Weights of a small transformer language model: LayerNorm before each block.
Each number is 128 + 24 x the weight over its row's rms, rounded and kept within 0 to 255. Layers, rows and columns count from 0. Numbers have three digits each. The size before them is the row's rms in percent of the matrix's.

# layer 6 MLP up, 2240x448, rms 0.115, rows 971-1033, columns 336-447
104:176152091114194137132135115125143138112130127139089107164104154151149145082088126137095137177100119154151117165135126089140084093124109090161141136100120115080157128142129126109145125116140124136103137080127134132115142120097145117138157106135126133130143132144078121132155148097103120129159185104121140095161131113120140156104112138160
096:151127114095100112123144138137095126145112123114116097091129119100123136153132138146127096151157131124168071131141160100130159129135126128110130115147162138132171157155114180148118106102113091129083110110091121146110117128112178133095172123147103120112098135055114127149121165082133135139178122120122151124122090170161154137125135083123
099:164148099125110118130169115129143143107198137104094130157136093115178143122165160089114074099117126118098155165122128135097141158140113120085124153114094132102133143135104100120103151140155133112131166121111125093102116115112140071122122139194127165102154120131106158125119115139167106160162136164104110100129155082127124173160089119155
101:113109114122147116053148154123112153094155130167132159120132178159134156075106126100133123139115128179134144120143124131098139135119100126137117136077107180123144159142146067126135110113130153094068135136177165109146122111093107125126119128122106136132130158118078113091128119125138160109122168148134148147150122137100133093091124172121
102:135096108141121093152114121161147142165125118140103144109164106074080193147114139161113119129092085129162121129131117124134139128127096141122136127148153111131083172164152116188134179052138120162164110112147127149118156139140148138114121135134106145147143155136111144064109108140138128117172154163156134155148129144117086139117109129080
100:141136091126137151145110118180125120140159145133108143136129167139123116134090153136145142141141117121111112139120141144109158151154108100099076150133132103114125101117116147147104156094150135123087127146106071145102098157094105108122122142150193144113086137116114132144129137129161128136109132117142088116160130138151110113100102093136
099:156134159110123118106118160090124088120124171097118172154135090147131185115135121129151138137112122094153131125146107122168137113098135109113139134104096165118146108159120122097131105116192135109137134120145180120090123140131137182170131125149141103139134175093129097139112098139091140133108153109121133154150126134149114125161103147153
107:074156118184089138123152156142144133123106133172172114121126120123156150109119140127118072148141138154127120115139084114143115137121146140113117128087145100149138158132151132138179082125085111153128133162125108135158134131103107141128108128127153166140096126128162158136087134154134153120106154093130101156152140149124082112129118166138
101:111146109123118169153152146132125152108129112137131153091116157153143138112144200126133114094129122129105119111197115132139140156100130130138104117143076120118127133078120137157086114164153150164114116170111110144130092142091076122115103119157150093102117092102094095159112112143151129107152145183136132088098094101110124139134158137136
094:136100101108105165122139112136110110121155119115155171081120182111124128139151127136113126105082154163141145114160136122091121090115142115152148141131125118110145083112097114109135135139119107131161119120103110130116118174102117143122113116132140136159144117088134137162129134075110141124131129120118124099208117119108084101150099142131
103:106172112149146123112210131100108099115186109175172115102130145118132123148091098112115147158153137144162140098145115143140171134107121118113114114107148132144137130147118078121153125112133147131112175154108081151086123100142154107172139188062092163129124120104118135131161125115109084122157158163113098125171064117124109084138134142103
091:133123111094140156115144097130124158092140126164113132125106168111131126171153149136101115135147106111141171130137133135112154137145156118149146112119123091092086096156127162138079122108112126120152116156101163157144163133134152155128142162169173151112163108104135122136172118124090137110119184129130144111144162123129150099139105141091
133:095138139149135119103111132149106150140149111170125129146163120142132149090098116114169110166090144137156170142115107166145155123134125156149136117140067154107137122137118117155120105143176109101109140141128157147087105061152103131127129119165178173122101130114115152140166125135118134114149121129111143136158122156154146150090102113080
108:095132122156130095126198116126140138171105104104111142129158150136111111173150146201131113134117147157113135144161080156137112131143101127112133075144147123163144150112153117089158123090157118087133128089136119142128159140128131105113126097134126139082125089151099099119156125090121113115133135126145151121139154134163151123105163195113
100:149155114161137148102139124148161147136172148156128121070111157123092124116115101128110124180143145162139145109142116112138109131117161135061119128148120140120171137174129149136134103128130149120099133114125116098121073125156073101141115187103120112152147106160105126113128123139134108131156163137098086124160134143112092138112090125107
100:114114059160134080131076157163145162126131093154122141152079115136093127144095144104109132127123134132140133142112101105139177143101079172145119157105142097121150111091127140103153126072106133159137095108120100179134142108123126111115098096116188162100141133119176147131080148130156119142116129096120130081130116157129104114152077152107
102:155165142106119147140181113100096123083107123163112122131062129138113161086158133149107130112124109154126128083144086128108112140155080138129167156149134151086098086106097130148155092111115113140131109141111103135112143129149062097172142157148148113162168149158104099121125147087137137110091127156128140144131147126168138147147121101147
101:160144158151110171161102124102154169138168156113148145145141128116113162121130129139130137136139116105106141106159123097104143097138136116162162111124130165128084117091126135124129133165136109102139155144125106118176155117115184113139123087150119133074142125109095129094141120084170101121114103136117101118120139075107135155144155154140
094:134137112136145103104147127120141093108115136162133145101141117133155165172077138104142134135135137163143127142183116121150134137080134134134139149098103122115068112127130104133095107101115117148120102132121135131129163148127105118145169136074135174108124141120119111121148090134169094117141103137096114085110114162130145147111114182124
107:141127168131105125152069113087146062155148137134117153135143107126128156105109111149153103141144143140135126113100130181110146148118151127114108148154086110117130117142128092132114188089139161121136111118150102087150167160106190133133170158166138129145109117118116165113138116101141123090147094101124132098125098145112144167142165161138
099:103070127138129122132156130154105153130154126122151155173163157154110135109074117108137132124102109141111110060178163135122110107137112138105103135110120093099162147117135108107118072140162117151150141126142111163076113141162132147132165134156159123118147077126115122170096085098090115145118110208107155169099121120160138143113132158136
096:107112164095164132149063120128086136112133111177124135110116126124106108112097124106098089158133149146137125141116129157118143144143095105154167143134155120131192079111160124143141151148115129113133107141115129117129134121121091150148145126086132116123139195095134147105155170117172152127106143134137112131141141134121151106154158121122
103:144120113153132105171093118130117138131130133126089149121140079141136120125110166129152120114083143084131152114139146099152094161127168093094122107140147132126148180134152121109137131111087091147105126105156160126167103168140097097160168135126150121132177098115119096163130121117147136186121085127148116085181156096186133116114075145139
096:132138139165115101094127124140140117099156128155136064146104172134143147106103137107175128098129126124134136105114094116103161140094088106157103133133153111121148087118128108084141140121157140120129133158146153132120162153118097169150167158120094144125121103110128123136095152131125117127128091113147152104098143092152120110161119137125
101:102092113117127118106146124139134097135164091121109137158133143096149158127169150131182120130162122106136132147100135148134150128139153095078158162154123120150111140151102105164125139139138156113126136127092140059174107113163120115154144113120148113088140118103085086103108146103179143123117112153148157148151138145140125165138118115132
102:189125103111151141125123154124117084151171167107148119124150123090112085134078094133140165132129133113137160150098108107098115108101128083146120160166128141118129071130151103112169127096084105175127103097081116126137130137132164114155175101095133130097132137169099082141128105130122118103140107154189160120135154137136142133124109163102
105:097119120087096131082127157110113121131114149153103090146181087119068123158103112117127160141153148131139145158131143088140115150109150113163136111101123089124141157114138119164147115145154124092084143114136168136152126142126189117102168115115129135151106127093120113118180119124145099078108098129133117090131162130131131114152119186159
101:105139102160100092147141094124147138123123136126118142138118161141081152113118124105103155143082141094125159121113134107097163147113164140153108149170082137134130130111180117115125167112137147123135118119126130138130125125115123178082119131114157133164153125124134098079100130145136126122145131147097098126133083126138127116102100062163
094:111130091198100114106099098130137099117137130135136146140134118138153130144141130117124121149126107146119105106128195103107114116096114101119165178151108161122124123158136113111117107125188109101134122132131075151130107119129157140136121115155089105132091123119131155138180125127146135104117114102157124127135123124101159137083106149127
106:076126149099118151131152115114148123085121111143135086169136141176113140130130124158148118137113083152149123137144139115122148135112092154142102074091124104081133106145124086193118129119110103155164125194141137150139118153145134124106141143155156122133118179115148144119177175140132127087155109119141131161115141159136100131163117158150
104:117160114160096097173138094152124181126096139122122155125147139106115139130118183139139107113130086114078123125108123117141099109117142129121090136127088199120125120114131119130146162084130145142072158133118118142105183141142134164146113150116128135083126113106112094155168144133093115128136129097139183128119126139120119134146105118120
099:186137150144116112102147161118087178099144103148096143171141118154144161075121121119134147127129135138102133126103072119121089124122101118119098096123147097102130127117105087115160145102124165143141114086144151171115100126120103150110094135140130112111147127150087117126156127130137156145114120131121092148100116136116131100112113085089
097:144156149171084084105141122103100131101169120133147167101107119154094136155074160092133116171154111136127148136123140132135110076101174151095149121128088124119128104145153141092154107135128140122100094079084135113145146136121120122084125153119131135121091143098116151167169102150105116136191119099129168121099098137143157107162103131091
098:115147150140142160179128117118127162130147124141149135082169129157094093172123146098131099137098085119156098126174158131122140100174122125144108119141140113128134152082151130166173134107117146116129139131090103156121127095098136117161160136105203126121129132131105124171108074151078065141113143108126131086072139092123130108106149131115
104:154114130136137177125124116109131131133143138172156110120137105155108149113133130070160120153141126143141146141139185144124118129118129104129109119150170142131093099082133110165105140118161148135098123127149106120170118122109156118144191131155137170089102139113085142130135099122105113121119154100173125118139125149163120123128118139124
100:112147112140143106095118172146109114154136129113162095122147159117145177143146150155153137074139119138117130178148086145144141145128153129143105173127155151100085102114126147158120099121159124077111093146147104109127147141110156176125153164115129114123144101105113129125138121123111104145141150127134111074096120136105141100121145128176
096:108082138125130156160161125160105124108128099140145118101159138096099127162129124126117146113109164147086121130114126157155101135120071125154162146112111119147109143065084086121126111118120137125193205101117134176116130148118143094115150122091163110130122161165128112135157131127133166122150062131104137156127114122156159144121119156145
096:135175104111154184122148106138106128103103123137144128087130155141159167112110127092154119143145138144157149159151161132148089162095119146135112119109128120151123108115131136125104092127144107127163106140134111137143140113081116134146153100154140135115140105153121076114098121136144119150083078085113129131126163180149134146145138157146
100:151122121100141129140141106110158121131116127148126109084131169133127143139155174099145117136097106125122127093112090112110093153136147141057106178140149169100128114102146137125069165105132118134134107087125133163116124165153152158142145113120156113134107107165148092156130095139106120129125133132142130124143126144169114102111185166103
100:140054108152104084109156076145126112159152170124156100107130120126161127110127111127132108127118133136132117163122138106112134168122101134110104126127123167174127108116179134106131153144099093141141107152107117145149130149135115144148154142126116129131147155178094092140108174100156096137129130147133116136074146150091138084112106135089
103:155087138116157118154137109095173146086115134142094129126115124132116109092144124113132123140099111123094135152113112141100118126127129115112168176126139140142099129121163133129135120169105153095141112135172128093129159115173117110141125078124114102116086136127160122108122132099133135150139199109087132153132162132177128116134119095137
100:109122149187122120105106145137112111081120131116121160134160109120068116141151174208119112111129119196128169164139128139134082105191142128148118073132121127118125143081098133152119107086102124117134193096133140108121173106141111140101144167159127159138177187114092146153132116104114141119095137183152155123152115155141132089143102133148
109:131151164174133160132121131088116104158107119153152122106187107100144138139121128118118108133109114129090105099118146107138132086130084129108087089110120076175154146095144153090150133117127136105081113111157124185138148121164109147138118169097096132143148102146157129152134157141128148128119150140132089155138146121090133108160094137129
103:141114125116125106148141119118133105153137126181144133145139151133148129103084134154129108162134102133142082138145126167113122131108130117113113111123139080139135102094131125146124146123132160111079136180124101090126128109120135144125128180116117138115121132127071158121109122146148125130103105164130092080131102140096118133159133171113
099:123148125145107122149131132165156149130112083109091135078127158113152133155149132112100170053149139143135093175145082170167115175128131106121131119133126116133077109158102120103153118127123165142146178126123105139125161116137133135122151154141138133122111140138132132135097116152091111116148139152133118123163138136128123138138123142137
104:145134140091108117129110141144145137106113151109183112122091100160142091096101114112101124101147133132109137120122165138132140105146104086104148120128129132164120097084116097121187126140088124107164113124102120138120157130138082129142162142122124169122092136111088116167120134113129120119113115106143090091125118175111184152134190118122
094:121132143129121169119084094140117118103116154115070162145121108163121093147105151140164106151128132145128163133121141128135146156171100109093129161130126154172141093146149093115109145125121133125125141100112098142122147154127154110141129193104073147135112112160146129180123137136109159137089127126101131157117071115117106126154136083116
103:148074124113117165129115132174147104123139113092142127142178135083141137131123126120123151126089102157102152168151147099116107113078136125113099115073135139163110141133104066124113102102143128147152079125135194122102116091120100109104129136091133088104115117143095117110136153125113178172115152147120195094079120113134158114136143108113
101:112157124146127151108138116175136161120141093144110122096141144129153152161107153050096126105139138156073108122130140140124115184117192110151093116139113147117096174116144167074125140122134088093132120165137123092105134119140109132151124121122099141124151133136134096111071149109109161140121129157115126142123141147145195116113135184128
101:131128144097070112166137105133129126126145151111140126152138112132156094139112151146124140137165112100113119113130109147142146128090136127106111125134144115160200147120107125096135120103132160083104112149095110116126139111139142147134124093145128117176156152151114138161142151079117089140138150100118132143123135128102097139133120131153
100:145089123155107090125122111107152128149136127144098120133161082132141151147111129108140121161071107116111141130163147127120122133140151156092134111138142145117131093083122084101124123106116119146129143138141138122145140124138149138115097147077142139107147128152171138159109108120151160168148141107080116132154143150117118102119102129131
104:132135102081104115144129124155142119145085123107087118094127106109114152122143135142107097126152076135108157136091115158148142136114116119094134093162132123132089131129160128125120122138166128153098131108138147172148118128144082164169165133121084094085154109184104096110103148141115138136100114151122147141108194148161183112119100088128
106:126132105117145153127141141138164144109124143097102165118156141130156145135142115104157140130121135080174116119104111125145128121154104150178104150136127127150110104108150134131162147135119120093171145118153122134110094071165133093088167117116168114091123146121080099071166144112128127160111101157150137150087155110150136113161165160129
102:086126125096116155104161143103131111148110121103129083137084115153113114146117149116083165106117149183161147163116114097121111111156114090090122108111087134153148078106127139127167114092111110138130181196160115174094161120124112154122105091111126141148107132119131081117143134081133134159100133123172049104134142173138139139139118165116
101:096134158114129125105118112174086105136124146126132121127094131108147145147120129128124117118104169062114115127166181142143134114091127140143125131095124100112145133123122127155180161129132131135154122120141153162149108148124124122119138141142124144110108095101136138092151110124106086111125130098150135119093148134150158080131130093131
101:151145194147123115117134126117133112095119092158139137149153149135142140176130098179147164088089123150183106137115129112174172145132167114103109129081139142145099085123202153139158091143088088155151171130117162103109180199167115120092108119123158127107146115141117130112122104090137147100145143150143150097122165116137108117094096130129
099:172125090130115098126120137136101120101101088135141113119152156115134115139119121109156156124098108146149075147134094112107120103108149183153146114070138157134155121135113124137128160119143123165104116112120126108153113120172111169157136163131105089082137089117109101147100118171186129139117110127121115140107107191131137144126152163093
094:139088171157145163129187087120108144112114116106143099175115152118126084139124131146137115128109136135115094113138173108147120118149128086108160097082168127112133086151154110118151104144125145113137077123128150199109138078115117083141125127179112138186127134120127143133150111114155101116147122113171127130144137156115131148174104132126
103:075158125095117115089094101152164091132152123141085111115111128074082088124077111157143179140128113158133100098124173144098160095085106138160127123130126104116111138139180114110110110100150111140130174115122104129152126112133113117170183109120129162158158062120113119095145145131144087140141151142125142095112117132075140134147130080118
102:141117110106104119152162159134145094133133124128129125182133106143109142132165158064113116121083122152149187115192102111134115145155149113116117099101117154109138161117144106113106148138123145094135147155079136182106103144144150121148110136125099170093119128078128101130101141120139100125137100138127109105139144114157089093116086090117
095:111115101102140153140134104143180128101135167158155137115139151134106111108118101121145129160118123119155115129122148130149107112131117113104123137136140122165122149115133125080144186106163113139111112166114109175138132120102095117098101062148103147112161105125105132129150119152177131117148152106122107131124101130088126163141092110101
104:171161158166150155089174121104115141149113113147140148103141146067078133139115122116111104059149128121122135098088137137139167087100163138141097106114119105114132097107108105167138139121125138162119140122137142157081151114149156148122132134128140140121164118128133092130146130108136120178167125136103133130113136105133102097134146120147
099:168165118121096141145142101158112086107102147108124111160098106134154152145109154151099098095087116169092119158145176093105115139106139118155069101101118092100144147125102126154087104153129138134124097142134119144123155119145130144112149102117133111135154122158118112137128135117136130156170161155135141098099103147101140124111123121086
# layer 6 MLP down (transposed), 2240x448, rms 0.0258, rows 971-1032, columns 336-447
103:110141103143098100099144147131131104111129157131134137128064158171096114122111135101138111155150108133121140135084138106128094150108209124108126094157154119150164127127110158160098125117149097184142111136113098110140147125222096112143089098120153110102088144083150104127102166117158140164122144150104133126135125123143143172088121183137
100:098147166129108156160122103091164121102176118194114140141107132165096120123125163164138131113113145135074131120067136152152146136133094081130077113170108117120090100172136145125099147137118135136131145105135120129113123124140130101092124132105125082127094147157109098149154115190125150101142099098141141118128129149087094100165150135122
097:118103113123090116133137182142152123109143177165093159107116096091111098121107119134129113121159151153106111137119183165092141122119146114156120103176136105132151152158094127124133160179092098116134134157139108129172092111118139133149129166106069092156127133124071116105134161122098122099127124097130159160120118157143138126076127093111
095:159150142094154142112141135133119202128121097128112122154116159134133152121108096122156070162138129093080147122099153141140121129103146095096156114137096116137106164123126140138152105146109091118135155115121141106149137130153162133155172106149122149097143102126141108129087100131124103086137114138133154111131102149135175135143122112120
106:155117080168075105147152116135162147078106124095161065137111107113141113126096112150101109113128122145111165154133124127121146122133165149121095147129166140143118109142125136106119117122102104133135149103140163089141147105119184147178104131172163143127133134152126137154156167137090167132116104131140148132130131151131119081119137136147
099:123164110147110116128140139155129143130094133086136106103104105116118168128142114079104119095094152115121164126140099151142116135069092144151101112154098095110151120109140145135127107149111133142126113164127133092170177095143093135126139130148127111149142106141109123115132102167110080102147119125135130107092116132107156131138137148131
099:150153121147148150116093108163100134103095138151147093113106122191135104151080144126126078116104120137138124139128105152092131123165107160093127168120127110118136127136103199146122082112155124114120116151122169122162145087157141119160182124100113115109135135132132107146117115113139126127166094123150158127139131122135155123144144133135
103:182169128118158127127166162127088151139104147159124099123105101104132112152120145119135105132093094077122108148158110116144133147133088118150116116105111160097110125163124090065134149123164115100128173111144142157127133068110097116157112187123112094096081149116113143094153159138138121093152147191115144150151162100137119140113108102091
099:144120107134139136146111121128169105151111140166141112141165156140168114162059110115128100115103129152116089137174156114109176089136136115094113116124155137171089151120117110134157115119180063118121164118150137103149142117116139132131119142109113126157107130183152112163105119156173169069076111141109132106107175177107144130126135089116
089:137109144122167069137136116114115157134127157113111148181141144207115156117120132205140083152147078106101141097123103117138137106142079114150141152178173110153111141116107147155107109117124160148116130169129148129119176096134144101124135155099107103112164154125129131131089108115101141126151105152145090111141114123096175145150132103141
105:127132125133162128121129135100139125127130086120126145067096113142104170131145124107163092087138161157076100137123175139111135129165131121107151128148116148119083131124130126102142107122098141133145123147149099139109133125161139168108123126140130125147117103122155141131085149150119105105084105164152169082140129100134123119112092172128
092:088106141122112137140131101141074094137129099105119110137145107155129137180114135111150150101105139131110159142103147153179128123155113092098139128125148135156152180100104152108097099117096099120127137097118120120140154080136141118128127079145147127150111149137121163146104172096174125147153116133090119130143076108156118116150118164132
169:102142103107136128115095146158134106128112150166138086125152144154157084109127116149171134151111148171166156164106093129188130116197101157136111148130093118097128130146143137138117153162167132110079134138115118143126101175121113119140161123136173151119118155103111146118125137160152150101161136143103083153169113127153193159135159116130
107:087099103146134171136119111148149178099120141098138140114129122106137111109128123133121149123087139079130126141141131174153098112137124140103133134130165130109146108145141125114101135116164091163115151154147104126140163159092129123142084105131099150106102132170092155140145125094114081141134134175123113098124156099146145159090166114134
100:098101142069146151119121123149143157149121139138118104174160072111129125127128083083115104132113145143094137120136116102129130112134088107175164155119143124131105173125106101162120151140074101155114114103164101112141104131105166142092147129119136104085140123139100133190178094132138135123101107142146127080114110156154107106127169117126
102:139134157081088162114170104101118122128118128136125081128125130124162131104119100102086139141165115132152153166145176155143077137140130095103098130171118143106125110157136089102136120177167139137091098069054143113129071132107124110127118128079113113102103145134163084090116113125162141152120141123081127164115132119174157133147141123135
100:127128105127133119149154130143134154093128103085147129132118114108137132159122120090173145088070144099150081121118121139154132113120101081103088130128113077148116111104136121068147109155120107148077130077153133111089145123152151144142089147121108110082153110188117164153120138147131129079157121163125112137121100144075136125086112116111
099:125152157158141136086165128144089109166083120127123129101132145081113101142148130147117101150130112125157155130104137171139117124156125109146138108102137157139120143118117146098145137153113097125140123078154127150075115150151111128122122152119096128150121148143086146110147116159089174154127153093143119136071132149170123079089129146101
105:119123127064165152163099135147149172182115140086158129117113099135145108114134142145148111161181145092055109147087123166092099128154144140117130121218093138185107127122136130150109113136144124124139170174121139134162139102134138120157090115167138087130108134146075109097112136143153159158099101156131118121090112080102144113182125116133
105:117130096156131129134133139169150118162121121106076096126120115154136104140134124169194144104151122090103101146151081113111087159141155099165095101127129109178133183131179138112121154088146085138139076119141132096152136086129097133127152095156136144126128127153131141103107106149073152145099166173170183128120107174096098137150146159119
100:118138126150119115122145143101121189149138165184136076134115108116162102144107153116126112115151131135144138136113143123117131124094113082112137150121140179122095123138128097185112153133092143106127121128090110125177106129112101165095119157103136092104151137089150132105111137108173128130143109125169109132141110129123154144160112165136
101:121106117153153129144118090123105152153144101177118124116158136164168124091133094164094123168148088129150152131144118126104108182126130107140112114131129131125121126167078118115119102125127128110137103105091093137167144097122138122131145151133131183141110148130101097127120158092154108127142129139132115122124123134141167103162168148133
102:158146116114128126125084185111119134066126106120094069126121151130119132132136090121115140189122157133095138143104157107120112075122127156145136148121152100139105116161108109107166132140189140119145133106122117123138083106089113148099170118122140127125098128134146115138131158129090130124154115089125142119140158108099139142156152117123
098:095141136122115136137133167122144141185144109115164110117197125139126133145089113136161182173126120112133123110114080123170150176120133100143137105128145168097085133172135086146116069142096118132151155095140108137137064076162106103103095138155135144145101159098120139129129137106096098091150132125137097124113125123137094140140104154137
099:167115096115103084143116157164132123126140139120143103109135118113128165111119125099104108133163144148125117123106145139158129107148106096135124114060123113122052158120158123104135151112150086131125120139150113126074103076148134157192117141122111158116114142157120132148110139116139137103145130169143092133124097140133118091125136149142
107:075122091113102113134119167092142152116131102095076134114167153163107132129133141127121126133138146123108078152113129122097137128159125171132119124106123119161103097072140116077120114122131114132133085150115077181098148138137097102156095093153139086121111131137117162087120116130113128169143129149109107134107118150108157103151124133107
106:117134120086130096096092134078126106079096145134124112145131117107109094125125120126149147135158120155094134178139152122085106117153094134105145120106172128091176136158158133144171118109090121138177123121171128130114120149171154112149146081139148163127156084145167105148144106097175145103118146149119151156125116104156132142179152136085
099:140103143170149106110128114050096123099151115132126103123160184158123114132078150129116130127104150149146091143147147114167128152085149162127111128125108132125120144141110135187113122162102107175074106138163147088126125103145127139137090149146091124077124138135108148127114125160083169131165147145143145103143141128125087131152135141093
103:089131132166128167138113156127117157136138093133115118115164129133136127138156109182132145137116160109124129099095127141114153116122137136134103132087134161133118129103109132132131138097145151154113136086148179156150138086092159100134137140137135184087185140149110126113114104109118085160143164171122146152177175099162125086149165143141
106:098137144116134094145118166145104104115116115134140126123138124122144109140088146161049147169134141162129129072111125154129146149091132129131113130076150139081120123103177140148104123185105108110099120173140173135123115099127152120104065144114136144144123164119113089129154131108136114180159160089153120123133117134145149105121133093148
100:095136149123127105094093111144119110117121110086138177159124093085103107153150096129180150133153117165128150135161148123118171156112138129145130156127168079122150122149115140136142149112105117112144100146137119105123116106120150133113176116130100128156126142149134162068161124120111091115127117172121092130110162112111107103139104116137
101:136166140111105122144114143136139063142152132146155125103121103107156140157106162111122127121143115133098105125119135154158127137127118127117129105148098140095141122152167127112129144084161173127182117112094116120123183135119163169101156127133101134104121123114185102116106150148169135149133129085099139148143142105145129148128129144079
097:149139128137127121122142126106148097139129176146136111144130133118143140120109120139105125107128167134126128157130149090149141156100148124120125104173142161114132093089118115119095178105136186135131110102150122116113129127062149144145138144160160122134183123101161106082123173148095159094090134158160154171105167149101161147103120100137
096:147105096153086124129148159108119105107095106137107107161103123112094146123122136153171123134139187120136099135107099119082097121149141157138150125096085138146130112136094128101140084154121093147097134150134122094172178090140158154077131108145093158148112195103164111123147200142133122078145132172129130134113145126159142125126124130151
102:084126127121112122112139107105116099108104168082119147121148152093143148118102160134094091102160157130122085102092101135126131160132122113122119122131117156133129163115107133150152126161146135128084059122159129118132182101115127138116111122145124106149113119074164140110144111111125132132158127172117152155118118157094166158130092127155
097:121110113118152109140167101141164133170105120165159114123102131137076118109111133152110138134166139104124150107132172122138145121078127150145110114150123079111126146122101114127134137078167137153151110144098089157122112085090141151113097101103165161088183141161139117137085135152076105156103105119105137071121136186115157112180119113153
095:172141131163125128095145122144063108139110157119150157150119064131156112137065103111137127110137114139090134094120150129074143083100095160132160121160100136120091140136140134152118122092121105166126116153118135131119158138121085102100115082139133121136136107102143141115098108138151131126116135141154150094151083132136081171134085122178
104:098136152141123079106133107087111148121095131144102128152140125156111104153103121142112117129143139118154120123111130161092147121145136114091144152125071090108120160141110122123136128091138112139122114160085118125139137157159100096114127156140116110173127132110093159119168134177124123077104086123117160107148158085114153142090118144130
100:137135076096111130119085177117134139156131095115116081174104087127126133132145098091093127094145156103177129137185085136130166123121146128130157088114131173158117105176110123171128094176147152124123079126111174139124164111080140133134116109098134131119089121157111133172146108098111149173139162152148149128125117121120156115123110088089
096:117129103134136128126097147133123160161104110162114155131153172116101145150119188138125124114106139098130082128129144077122114110118165135122102127171081085081143101132147142123119104119147133119084117129125121119133135133135129121113119136153151118114130125118140097098133088107133136179155149141112141131129102100154130138081129162150
102:142141107165085141165159133137163121131142125140165118098146141100115117124091179103139157117102123116083133110167147114150109111145159116113137120126156106136119145142134124136145163105103098113116109129104095120111129147153143153105083145125076128115144112123126147116158103142161155093131087153164113105102148168134117104090129129121
099:120100142138150153162128107155158122188159122146140116130076136135103125103112104124139124156123100097095078084111099122102167113119116186156134132092168123103119143128143133143108171135114117168133128196117159114137116118142112144150161088089139134139107141088146105102124138140140073121162097131162146161175136079099112139151117109138
105:096109120130130112119098167112123107114164182095141158128160106119169137114180152104138084118130089111171133132157115145128171093088137141146131157136103116133103100121118120095175127114137152098113110173170114144159131155165125103118138114108133102108131134077095118120082078111109125104120095169072097122082104164112108135099123154135
106:146136144137123122085105129111190114127134147132129131171083125102134142115147129124118128127108094113098110127129146105132151156153099092146139119163164141118167076153148123100158120101115164114146116148131129137185105150138167130142120111133069110174125130125123123173128146099109156074140118115101140144112141100106147132124133113143
099:139148115129155148134129079116145126126119136143121094152104109137121122155160118102168136136135103121157120175143108104140113145135154176126097124130123138139120104113138133127115133139157100120139114146109138142169148110099135116148136085136182150090094159138092170148165131107102160128101157141128127102116111082100137095124138124138
109:148094118118145096151180129155118135132166078151123134120158143112083115170168142081152098130103087175100146100145093107136143108117121125131130112124122153124142123164147131144110102108137122097141130136116140128130156165124169134143124129134128076114123107129116133119140110112162140122108083105150099143101158123119118139144106168119
087:093156111126143127102165121122093138179109138180134130132114131109116137139115137152088120182111132120118106145165123189115108119102158165126113124111150142136113164088095110158125121101093117145159140139157099141137109110130073123093119099135138090081132120099135123140139134123085129128105113142113121113140145118130145093106124156120
094:124146141135145113123115160118128147143103139144092089134138126124132138112140113107135133119118141130154102105119127133117169151124141124125131122130126126126117099128162206070161128105129141135128157140176097144132142155131120139121137124126158167132150122070157137168133106097151095141113133130113139125134157102069141138111153119138
102:101148101133106043143121153136162108119104129136127105153124180115148133095115098104140143104097118119128145134109191147128132106142139133130142120082137112142143114094097073150111125112142109176103110101101176127138138129127087172118144126110094140108113157128105116162185150133179162141112187118143114152159082166171131169204121094149
107:129139113116160136161140101138131141095119164110110094138108117129159154134111093096120163112105083091111124102137134105176129148110126121158153108156150090099116122148085109145145147118111133126098163088137136110117072081120111177114153162095150130162132101127148107101126162157108145110135130065147083106157139048150184141130132135062
105:099135111112151113118104155161129088088101106156077105127140153141147141116154118123120137113071189118121136096165132120159140176156154108108124140125088120116103108128125111122135130174112129131204134126099172128128099119103090165174098128146144101130110113157103165097153118147152151091105125138144130149159173140109143192093109144147
105:145141153161144157108102172140146135100134148094136139125115166157196113083139112095122132104126140118116083143135176119117130112106132142167141120131141106145149145111109113111151160119116109111084111192137098097151135132153173102128127118135113094153123138117143151120149130135121127178143130131111134139124126144087122159126155147093
103:116093140162112128155126139095116149098142135155094155136148103161154133106130150134110142102146121162107141120073208107140095147109121116134173139120163143096102157133113117139138114150145131143120140106120121143134125127144132186083178111142131113087089141135127126077181132134109174108123128166126163127140143105083088156092157142124
099:149108096152176153121101147119101116143170124161143084098133132107090132115106122144137135197153080115157144152102144087137165135129166164093152125131141140092124128171118161111092169130117131135155116102125131125109121121129133104156150131061141123130106150092194125112152091097129105128118116161148143147180138111140102121126111088139
104:105130126143148129144126119121137116164108116140142153119185145173113098143160132133141129108134129157143107153105117106182132143118103118135127144138079095106136183150149155122153137104125117152096131135130089143133105068140122098144138131154152150155117141128161150110155086147109129077182099133108135163128066129157144155113141108126
100:099126137108130123151133090127100099157104132121119117164117097111125105132155159108162089135121141091095134162145149136120178107113098150093072111146123138124145111099095138153099159161145106139128093120125105149140137095135143125112150134165081178161125137117140104149166165075094129163076093111136111139161115161121161125145135087109
091:125152105134164153108178106102119150132147152103142126085046115092156117148151088123129121139148131138157147086098172120111139094151089111152106126144105127149080127118085117128149124094148126163122138158133109158095128095100129163157119138133131106171136156090129124103125148076077168091103087109135136079119154130103157134148158130137
085:128149100139093092140103114120125167134093162115104099050123098127108107143138141112125135122092168099128146114139152124122147103145130138153092110121098170117127080124116107104106137093120112111137107144096185089128109141139094091117144125126144121109143146122177091116099162132118150075089109127126148143142129147087117119116125138132
101:148118149122144162105098169123126128152118140116127140102147135068153116134069078145103127106097174079178141054129112135162134099099057136136132118141082114122109117131136074143135123108146140169126166125153139116139117161097114110147129133093123156124129180097100135119126052154160128070130106148150124119124134072173136124144125141108
104:129140160137119071171126124107070161159106119144122111115127126118123120124151099128133167108140145127144084118119083120129165159155145095124143130089154137148118163134177110171085105097102147098091138146129119096093088102134122123157165130112069144124152174167096129117126129117157134137118170128129110139138126164172153102123089076086
102:163091122133089127086120119073094108151130082091108140163129166104144087137123190119088118170135166119136132126126125127096088096134186150109121179134144127097114117156140133176120119151151102155107123090123166139099111126124156117155103130102114137126145093120134123130109084119109140165112103098068140128117146104113084132136144108176
101:114106111100106103107113135170138133113128154137097156142163114110151142143120102111103147116171108156122124125109159107102091138084094163104110093103132116106101105110118150104162135119122133146080052162124133139133114107098200152138098124156106142150121130142145138099134110132088131143113152132145123163112141156072149136142136092150